config.yaml
init_std_o: 0.0511
optimizer: "muon_variant"
seq_len: 512
doc_mask: true
train_tokens: 99300000
Each number is 128 + 24 x the weight over the matrix's rms, rounded and kept within 0 to 255. Layers, rows and columns count from 0. Numbers have three digits each.

# layer 8 MLP down, 64x256, rms 0.151, rows 0-63, columns 0-127
149131102095136153099140098117154092162096130148080129133129053114130146120084133112129144158119128124123108103142091157127120124128117147106085124116140129124162134136074150138118113115173116154139163111128125145137101122123110134168144085091088149160126159143145170087128134154135112125101125115107104136110138139107152152147107153156153150140134150171132129164140119105144119132170
141100147135166143111147101110155119082079155099096123102135043156118158155146129158124133122110127105114075112111109105102109140072116107181103131149090095131078130091163138098162124168136114128146121048167108157133140143094127153100143138127152109111109103138141119143125147155123149124130134124117114131126133126098157084141097132141146109127139150143127145122108109134123091098128
113133125109137118151151111127156129123145138125076146139115096144122131132153109101175155127112139096075117141129162182143124147122172128099170143127104129119136112097142141177153094151128140118151108061155129092174144091157144128156140150147115129158137129105124128118136136113143166102135140157152126088118117116121088205120132152135126115134106113052129140119139156115152109145154
087137130121120093139118131164130127127126145152083150107200126110096116131098168129178129083099156115117153129103095107109111082134121126126152131130139130135154132110121130123074127164113117125140106118131139164113116167145115143173166126132197163095103126152055139096121149121131160146124140119126114109163136144127109163129116167132120139183132147117123107094123123127074121150205
150122129113172135130133163127157133114182120125076122127122165109159092135118129109117160126086117089143130169092121102159112138105166122091136106122146174131123091138130093130156118139137091096138134124151171124160154116142089156131145119117099143126120119137118121157167160094132142118172111116146153091179162139158152183105097156138159144118129130145139098120131151115160126128121
121125105133118147129116104135109144128117132111127123137135110113143128147119177128113131154099169130105128150138125112140137131126114080122109181119134106125120150164105130135095130131106156146091127134095147120147160138143102124164109136136113123148123081084143152138126105112156151127156138097139121119108155136126136168121095137123111158179113129123120153119155094160109127155143
123141136102149108114097122136146081097145158137114120164213092103106142170119141187176124149128140130159171125127098191142151119135117151125122141150156152067151132136096121140150134148079120141122139129148148110128108135131163116118108114104207100090161150148112095130160148130118146142126105096114100152182114116114122190138111093144159155132141103203134100101117158146101121131150
087086127102133134136129140148115124102124157143175119167138146117132134145142166129103129164104132109105086148141145089123141146121084135147147133125123129140129153094116121103154151131122129109116108156150117158129120177130146112108118144122166115104120112155129109091121147150117092171125136137122108177155199100115151114107109121101085129109167127167128156159155151144111133116116
110124118131153142102173075122128145128109099104135133145168119131126098162105120169114129077127105169110087124131162185108083103103125131114114100181137140129143107120128139142123069112115156142111145087115126129132163094151102136190116148139084122151133095205143137086098128106121154124159137165145140087101140122149150106161075112138156137173127166218152098146129150113161088149152
119144097166093136139134142140145142126164161110124107125148113127114071150130133106160150162113153121121149115184138195086104135148086129159117107110143138134125121152144145126082160102140115138149110119161143129142130154110129138111128168121147116114136133114129092096111162147087113143148126123115164090147111129119151138119129077145098098129187067099094129104099090112104139133119
153130123112107097107113142140145177143139082111129110167097128078140069152125092116151127079078137166115126101103131125091088138085119110106141147158112099114103165108137099099119141123134109095126141134139132137101116147169121145135126125126111121150094108168099168110118107126131115095097136099119107151144152088159134156136101167126125111071130144157119123106168118123145137108175
131134079111165131121120109077130122131078139157095088131151130131137122091140162090147084124117117101160149107101073108132141154100115136137134128133160160142129114117118104086132124130122098110144115179147095070138129154136117118119111107140186109102106124105111090123111135123137096131143165087121158095116139136150155147144125136142109118094154111137158128116146147118164095126129
133183091084142149128170154125151090087111146198084056139210135098110168140142167158106163190082120145132051142144133163154159099096088109084112103128168159120085143151087172152117163137152157154117157052162113158123123085122118126174196137150089078149141091164185112138154112101148184096117101183086165099127116116103103165108117104144126120121102135220116153172084179099115141139081
194124157130129111108146119131117140121158158109099175105098117156123141158107095108152128098124118125160124133127119098130140115089147170116099117141130116131117154116118140164145123152090125083125142110149154133063104120104139057142081110109117149161112143105115128122103146100161136095112121130157161138129145147143144131115155192105132127117114114064093111123140166107125148128102
108133090186109140110154119143121150151087108142149139112082106095165113121172116139181141136099121178096112094092140095151138136195161144155146136164093128119112096103102122160108091106094106082153155090137166129155099125125102125111147120087119117188140118126121080103131160134116108069185118114140101179130097132153136134064149178117144169149095157092149134143162138104168154177144
123105138164100150113122132148113125163151136158217147091128117115146151140117137159110137144117161199120100133118134101140124134110111089150137122116139111103160091112146126120146070155128103107141085054139102140089140121138107102120128171127163093027096132173139134134107120142126102145152084135137085179108113136126135113141120123130163155123134144174148105165143144105110126090117
114145140124159117134140144128111116139160125128124158119108099158127130100129134148106123097097160201131122150135115211142144193139120108146129097138104099121130102095141163108131108144106131132100101104143110147100160139139150152138144131142148156102105158118125087133125113095108106146135151110100095118155109101142117101144110122130099143121135181070145114104130126131089116158129
121122134148117104129142140162147119119123131124143177093205131133125171150091133144125112111118141112121101169151148187132126147127131137114128115085111153109130089155124120137130142163146086150107130087117133157116089105114095144142139103159139142099092106112116129132107134160119152096157098130076096137113144132150121111133140087115126121110097180145112103129117094121133106106159
125126103121129155174126147121096104129113148124138162156084139139121133098150128109097108118175130187135127143146142082142173152144156124163104175123168136140120150133165132132144132167115105152124112151152127088150120084105119146121180143132195159092123131105150134134070140140121100140120125155067135186136109130149146130117134124184116067137136173130129108127183153170114100114112
125105123124138151107128127110122109132139165123063105143150134100165130149123164093114116135137115137083121107117115131154062147135145119174104082104191136135125163166135148129132169095123125136090101123126119140162102141129124085165150123138165107102157130113171115127092141103144098073111105135132104155164108150077112147148123162109126136122158115110119136151133105088141140119142
155159165078126125159144112122135171100133104135115142115165112122128171114109101147142127120128120135101136122136139077088100164126114136171143115166113118106141147108108140141142139105116143140144139092112135155103136128122125144124118144149136099106122121155115110153129121158145125128129081123148123140131114122124111114178145172104086133094152111128128118052106130135130113122170
148088142116097104147169150105156136149160128115140154151138152098111088154176108168173143149116121105143105161094108123158132141101129120145100153097104107129141142133147155119166165141114114088141142070167092121138137119096117124150112161137108104152125136183122154116155124102156130088151136104160139096153149140106137142177116112137194165085143153135175146121177113105153130149106
105111136107101125151123161148106134110186135127164135148109133134159115135118106104139133101129165130157107124156162212129100134138142129133107117107130128131121150183113122098098151113129095128141138148135152120133132142135151138110094149127130153157156123124161112131135153145101109120149121151134088156139126171145120138135193144122152157120139149109110121155146146129116166122167
135121097176099145125091128150166118128104124168111088126154130115116139110143118128150154129140117136133132118112120145167132098110140121132152105128149124116104146147138121141116099115111117139117106119078155066171121141105134117085139109093121089139091108158127139150103105158116122132176113129121124149117114112160075117123110122145112146186109135102157141191129084106114157177118
138125127130116111103090084108124152112151136138114176171163138117138132105118118170119130119174148105105115127129160153152113167096110169085145165128148144150129154135112137114136149130114145102077110130128169093111173152150136128130110134168088119112173134125128156131140134159097120165108093101091160153145155132131128090131102100112160134084141160193129125168139137177116120112134
122140078187098099130120130139084115144105150111139138128141066111142164146107146116101117159127123111121124125128132070051123111145147105149132113147124123151182134146123149146109122114117148166164098139113140129154158134130109127117116164131118145108131149110114072109125143127118146127150120114124129114166141113154116088147132128120143115177156107140147112102135133140117125186135
122131146118183164165101129104129157119128140149128113124146120160126128148089125096139133146136125082093106125103131166119111115096165155121122159144118114137161139125102126078129142124109161110157101124139125129113148139145132123144112115089140090119096142099121109084135126121138117129135151129115106098118173083165124153122111099143121129128102107051138117114131144130142107116112
137137116136136186119093122121154110133110103113135117159123128151129130140102135123131136136146159135174145129099130094149111135183160113153126088108163117180145102155119083134128132138137106152138093118128165156147114135149149156121119085144114123147099159128116100084113111149121133112144148111129140116169149113157143108127171131141141152096126094149126107082105147125155139141143
113124085133123126124157095135096148131132142172141140097123171156139115104095109144142102130196137154135106089122115160134139118151131087113106146139140126119093150098092133159139105123136126104094165080123138144099101146144099135117117108101144102114103149104111140140111107129069090127101143085151131156137152101112124116173107137087149151158109120143129132106140133114130120142112
107117160128101160133117109124119145139125107118124124108123143099147085100095143122158083133126123152129106132089110138138084119126098127134138108117143143087152139117177128144125066113121112131101109138110116137132129130140123163112123138111119120112116160122154148125101151125110151112114116129129150160083154095114142149136153141130097128148089175110089122162130138129078139124193
139135160112139117097137116100129117121162164127091159139116137142089099179103111144117096107075098116140189145140126145114143134133122139141107124156185104132140117099118136141115147096118138117094113137104110113136114141122156128128144144131077137104122134170116155136108116110145084123112095121155168090112085108129126117185140102100123174153159081151106157168129125159107118158129
138139160137147121168110114111158154070131119107149120109151167105157074119141115175136121145121149085183142100124156201155161145072115147167141128171124140160090130101148143129177132121146167109156146145151098122083172127142122124134115150103122118148139096149106067131162113169123149131169140150168123119107098114141140121120143033117101154073138077137172128103108124158109081128051
123108154154126130129110157125124139129151136147132155118114116119135140143119097144085113080126098192130140143119125118154119142086125138116119112123094156096100148132136106080135172131128109079153087129136156122105121136142154119118140133142126126103123149137127126156134132147125094141135095140112124171111133138142152080136078097117093156144114192105126158135098098131145125073147
127111121138141137110129139113084126078129140091119106112136101096164133134146120153098145141133119163115123115118178147155159102125124115108150151132147138154078139115142158134134095122118128095136102104156131098142136085136108163136102154154119104140100104122105110106129147140122112092140142110110117165132109133102148151124114145121091159123135155143082142094138122104130150090092
100116103146129146150124152098154109146159128145071105159114156100128150097101174142133136130166142138158132154113132191104127156146136131090131138146114098158128105114167109134118095133085131136083102138103138111129161122130170102124166136151095072112102107109145133124118127151153122138144086108077127113151104092135094124175163067109094135118146163127168134112114146113150118083152
197147121080105145142129100162147139159128120152130114132106095122111148098119104125110157131129145116156179082124089090120196148151124131108166127116147149140165147191101164176125109150128142133120113159158123118082163137142149121141113115099095145153151126137120155148123123096163140116096099124159134168111100115155130126097133144109073147131124139099129158083136129133124155117175
138128115112151106138087142095147126156133124133132103162122110115143126132124104089155164083167155078142134109118119111123102140123140133105096126106154145134147150150074137149161118126154164142125147157134164139108136132160120127148113129134160099196155161156142128051120140121135139086113124114146155087129127114133109186086144189112153102136129073095097106128148131168104154137146
187177120109134168144145124084117155139123135120150195101109127137107136168124100109114118134132118150148087096126136107153166158113089104122130120125110117115109127145120159114103104138134083122142094110103158126151151150116112119124155133168157137091105153134136146153127152152127133123106091131129146142138169106124187136140136184120154125122139154110132156129134123164133131151161
135120128136143150133100106111110118119127170126092159105139103145070115107119146144164107096123137133127088136136097134155092085141129145145104100120158110120105128135078112089082138116154129125131122096116149123143083156090122136112116114052166134169133156118114169103095123154169143151113130145103125134107160130125141169150114104124199136161120163145120168113122133119154130138170
101116110140135089130110148167158159130152144109092188109132149137150167157099111153127138137187105081135132150146097089143117150155142156138125065146142133128133052151115106190125131137134129102085085139114139119147129120152117144125123141173130127127130077137090145092152126095154149152075084143147125070118134104142159136131146153161125095105110121084123123101150125109157171126196
138134146122135099113110141109082109126166139144092134125099115119157149163132100154101143148127160151138153121122131105121107131144161122099094116119160139140126140125122136136140109118164136145133117154143129173136125154107148107119142137119094139113106140130105122106130141140161095108106106145121131131131113159153127077107148174159109098131136096157107134195104122144129149126122
095127041125076137137131109148142098099120150152109188113167095099126134095136146153119143159119103168165132099113142127138116103134081150126123091124097122106178126136075145147100111128151114109057136128099139087145146100133140095122123140129126119144124132135150144109165148075128101127159107129125132109117096135152140136111147126143108067080150140122098186090078138105105115144112
089126145118088086121131141146089100137109074126161130123111159123090139115100118133098131154142135122174105095112116121122098150152126134146146140170107127124106167110193147128153122114112106121148123164089100134137126139122120117140134109145111115125088105147130111176089147133153144125139148120141122122112155122120143112157136083104146141177120137137159115170112163154158160144114
107141127117098175095096122130152174128152133137123148121197153122143121104145130133131136135127140108174111115138116167093120144133162134131106157139128123145148144105181107135099080158136140118106119139132118160089131131146145121065148122101133125113058097160146099122111156053140082122144150152154160158142122162129129090190151152159109145131200099164110120114133132146113113158107
130136132140162156140123149177125112089194090132150073114064126120158151086115164118115133086131143136138136146137121059126137150122109159142144121140125103123167092114127103140145120153130141170158106102114123095123137127144134113108132142176166173132124167136124104123112158124163108128174134154127140167133120118152120130112171142146133135085140173097164155146135126117156125123108
080129134209135136133129118137103124127113138102154122149133146146144103156115120162114106111103109130100136123145154135127137136120092065152152118092145097143145103153126130113103174106119119177138123174095144114149172177120122154125133147143115118104169111132171084122088123138097087122147131156124134126138122112109133088146125071107114116171134126143104171139142136123114122102142
078102079134098123110140066136104097128146168117115127106134188107148153140127111098136126121164112131159135137120131085164090120142158112181161154100124123145169123166125158133114113110140147138126130119126116143120124084127179136140144130105134121107138111091151089121147114081167133116150149135133100132124140134136098123106138146152131167116123148142134102121138120135168135121190
093121120143151170139140147108142115126082129115095087104123153115146090126176110139134157106096143137167115124163114098146118140095118106158136108132147103121136195111177113109163134117114150135141129138155127115139145159131159130140107145139176134140129141122121145123127145174123121092158110135095125131119147130129116159122087158157169125133146175106143139119104129119102108118138
127131157147152140131151138125126184108167117181126107134137138133129091166112141165145120122115145152119110105120153142119118162161133173167095107138104128115060106138134122072132143151151120127142113079154151115166108121134155133158094094140089151133129163106149127114142145122117117127129114169155168102093145096156119096136103054133131155095147143146137160170184137092129118152101
107145128143129138116159147124148104099110139101184137141104146104116122089144134148038165133132134108126062151151124116128112121100134126160150090119142145124134112137188153122133137133120123112139111132151085123124113132125143114099108109115165124087099113148082115100117101140116144112156110100131127124150144130104122096135120111082128121137146133128141159095062111088139116122085
110179137124151143133151135130160124132129126167127079109087173119135115138150150088178114159122145125150139130144135137146165162118108140109139119145099173116090124164112141114135176167132139121107169079170104130119119148129133141138122165124105114143167142130111211166136097143100146128161048128100137127142122151116118126104144103124104104138130153097159144133090098146099105147084
131104146147095105118134129138111137132147080111142135096150096161152092142130133154121155120131112126152134167138097126119146096125108115102099172128131127129134124157120136135139106126094131139149115139139172122118143148133136147134109138130082140124125117138142128139081132149145132127123140127110159159129136115117087110181126168133135083156123119179093140127119125154121141068154
074132149127142164144146150133168120138137135107142073137102124185127140134100097134124170126129158136119153140122119096128104142123149080129128115160162099116144105144111133148143143143140120118125101100140135129110120143147145101114144141096141139130115106137121141109107163086110135094150140137100084115145106118129129106118086144129165142118120146115110099119124125078157174143126
121066097102114154134083105113145117118136181132120075128133135111158135143130148155121128110149143120129094128114136124144117130118144092143144119126157148131101143172125115124119140107114106137165115175154182145172122080109140128098138122124128151106118091095159083089170128119119144175130138137113134155133129109134058130070123093150141136129098153148115141115161128160131128109189
100134122084147160125097117145113125159128113098142177142140121105124127113102090120067119115137123113101098121127112147133115136118121055175085084122082111090095132123149125101111126096124112162143124132126150098056143127084140165119140124194130125102126088087165117169101123175090140158137068143088083100144161162182127081156117094136094120124144151093092136107064156135130138080145
088089123143119112091094143115113143140120086112120117137181153157115133116162120105157127108131128123120150129137154123100119152101092135154120159113099095097175075140091168156072151142079136112178138126142096133109125106119131097147142092170151138129129119139151076115123125094149187113116174124119143168115122161123158103148092118118105089128124109110141137137149124158132094125173
131122125121112132137095167156109107133129126121173116109154128153143177104139145101111135145106144122114100105121116111143126104133117115132130131102192106132159156114074124124142096131110140131156165081129114146137109147140115082145100112111141173150131142112100121128076128123132120128095127136177123172149122129112140130107115123120171127100146109165140095138170137087116148179100
118134144108104131142116140143161108146139134084130108102121137120148188114142145132132103147116182149108106135163123112119138173107146151113149111145155145142148151138135160149125161131082129084138143089101130088145095092154102083108124145097098113177164129089149161109077134144143107149115038135137106176154056148114060137172125105125105143167113126075098164114120118137189163140107
093137130125163173139151142105122121122114125161148121125115137138153131123108121149130165115124122130140129129126121158138102134124122110100118141145149101114157184167112110122115159119118126093082122112139116121119152068153114102099130106092156129127124140121114152111091145126141115121112117122132102145110128106121101143186109108117139118110135155154121155115146143101095167139147
100138101165092115158122116169129107154131095143139147137150102138157133127125179160165119132106109150158112150113107194116108121108132067132121133109144155108197137119090116160137101134117138100143139129132130152118165133146093125175132175172065125088146151132076141171118093106110128108126106115118157123128115133146099105155095123156120111155097140112086115151125121084095140136162
144121161136133047108179169120147099136127101125103190101140121109089105155120145121121148120127121125129115154100134118153134117137132126121094104130078112136105117117147117094150082114131088116078148124144146138151156129125086138195177074150131125142078141095114118132170128138143157137126138126151137082113143093108111124119137115123117073138152131109108082106053123134127091135113
108097139104145141129139142146144151118110109119104188163128074136125109119147129158101160142151137093167133150152127155128130130100110128098139110146127101133134143116136162154137157116141145102132141089116118086132113109159144133152121139145120127080130150115088136096171160150135135148098122151118122105100120091114131135135117165142168198135124116128122141134144098157108125119113
150119143124144126096153156099109137108162110106101106131124169121141125110076124148118118097132105114124080062127118133097150122104106152122141153145140105110111132100158148137149156126131163146156135123122103119147129091084136124125110116122107126104118105153145129111121137126137099118135109125128150158117124102088097134136129152125122136091129161168134163117148138131086149091170
118097104089173148123140095130143125083149134130147117147134156136177102133128115113117144170147141105141095125116140111125143123089097119136133159198130101104158153102115129116142138165120126095124143102151112105150125115119142125132127120132153117114125108133140147099142102110087141160113123126143113116137096107114084137134103176136135131070100098174120129101109104094104156152127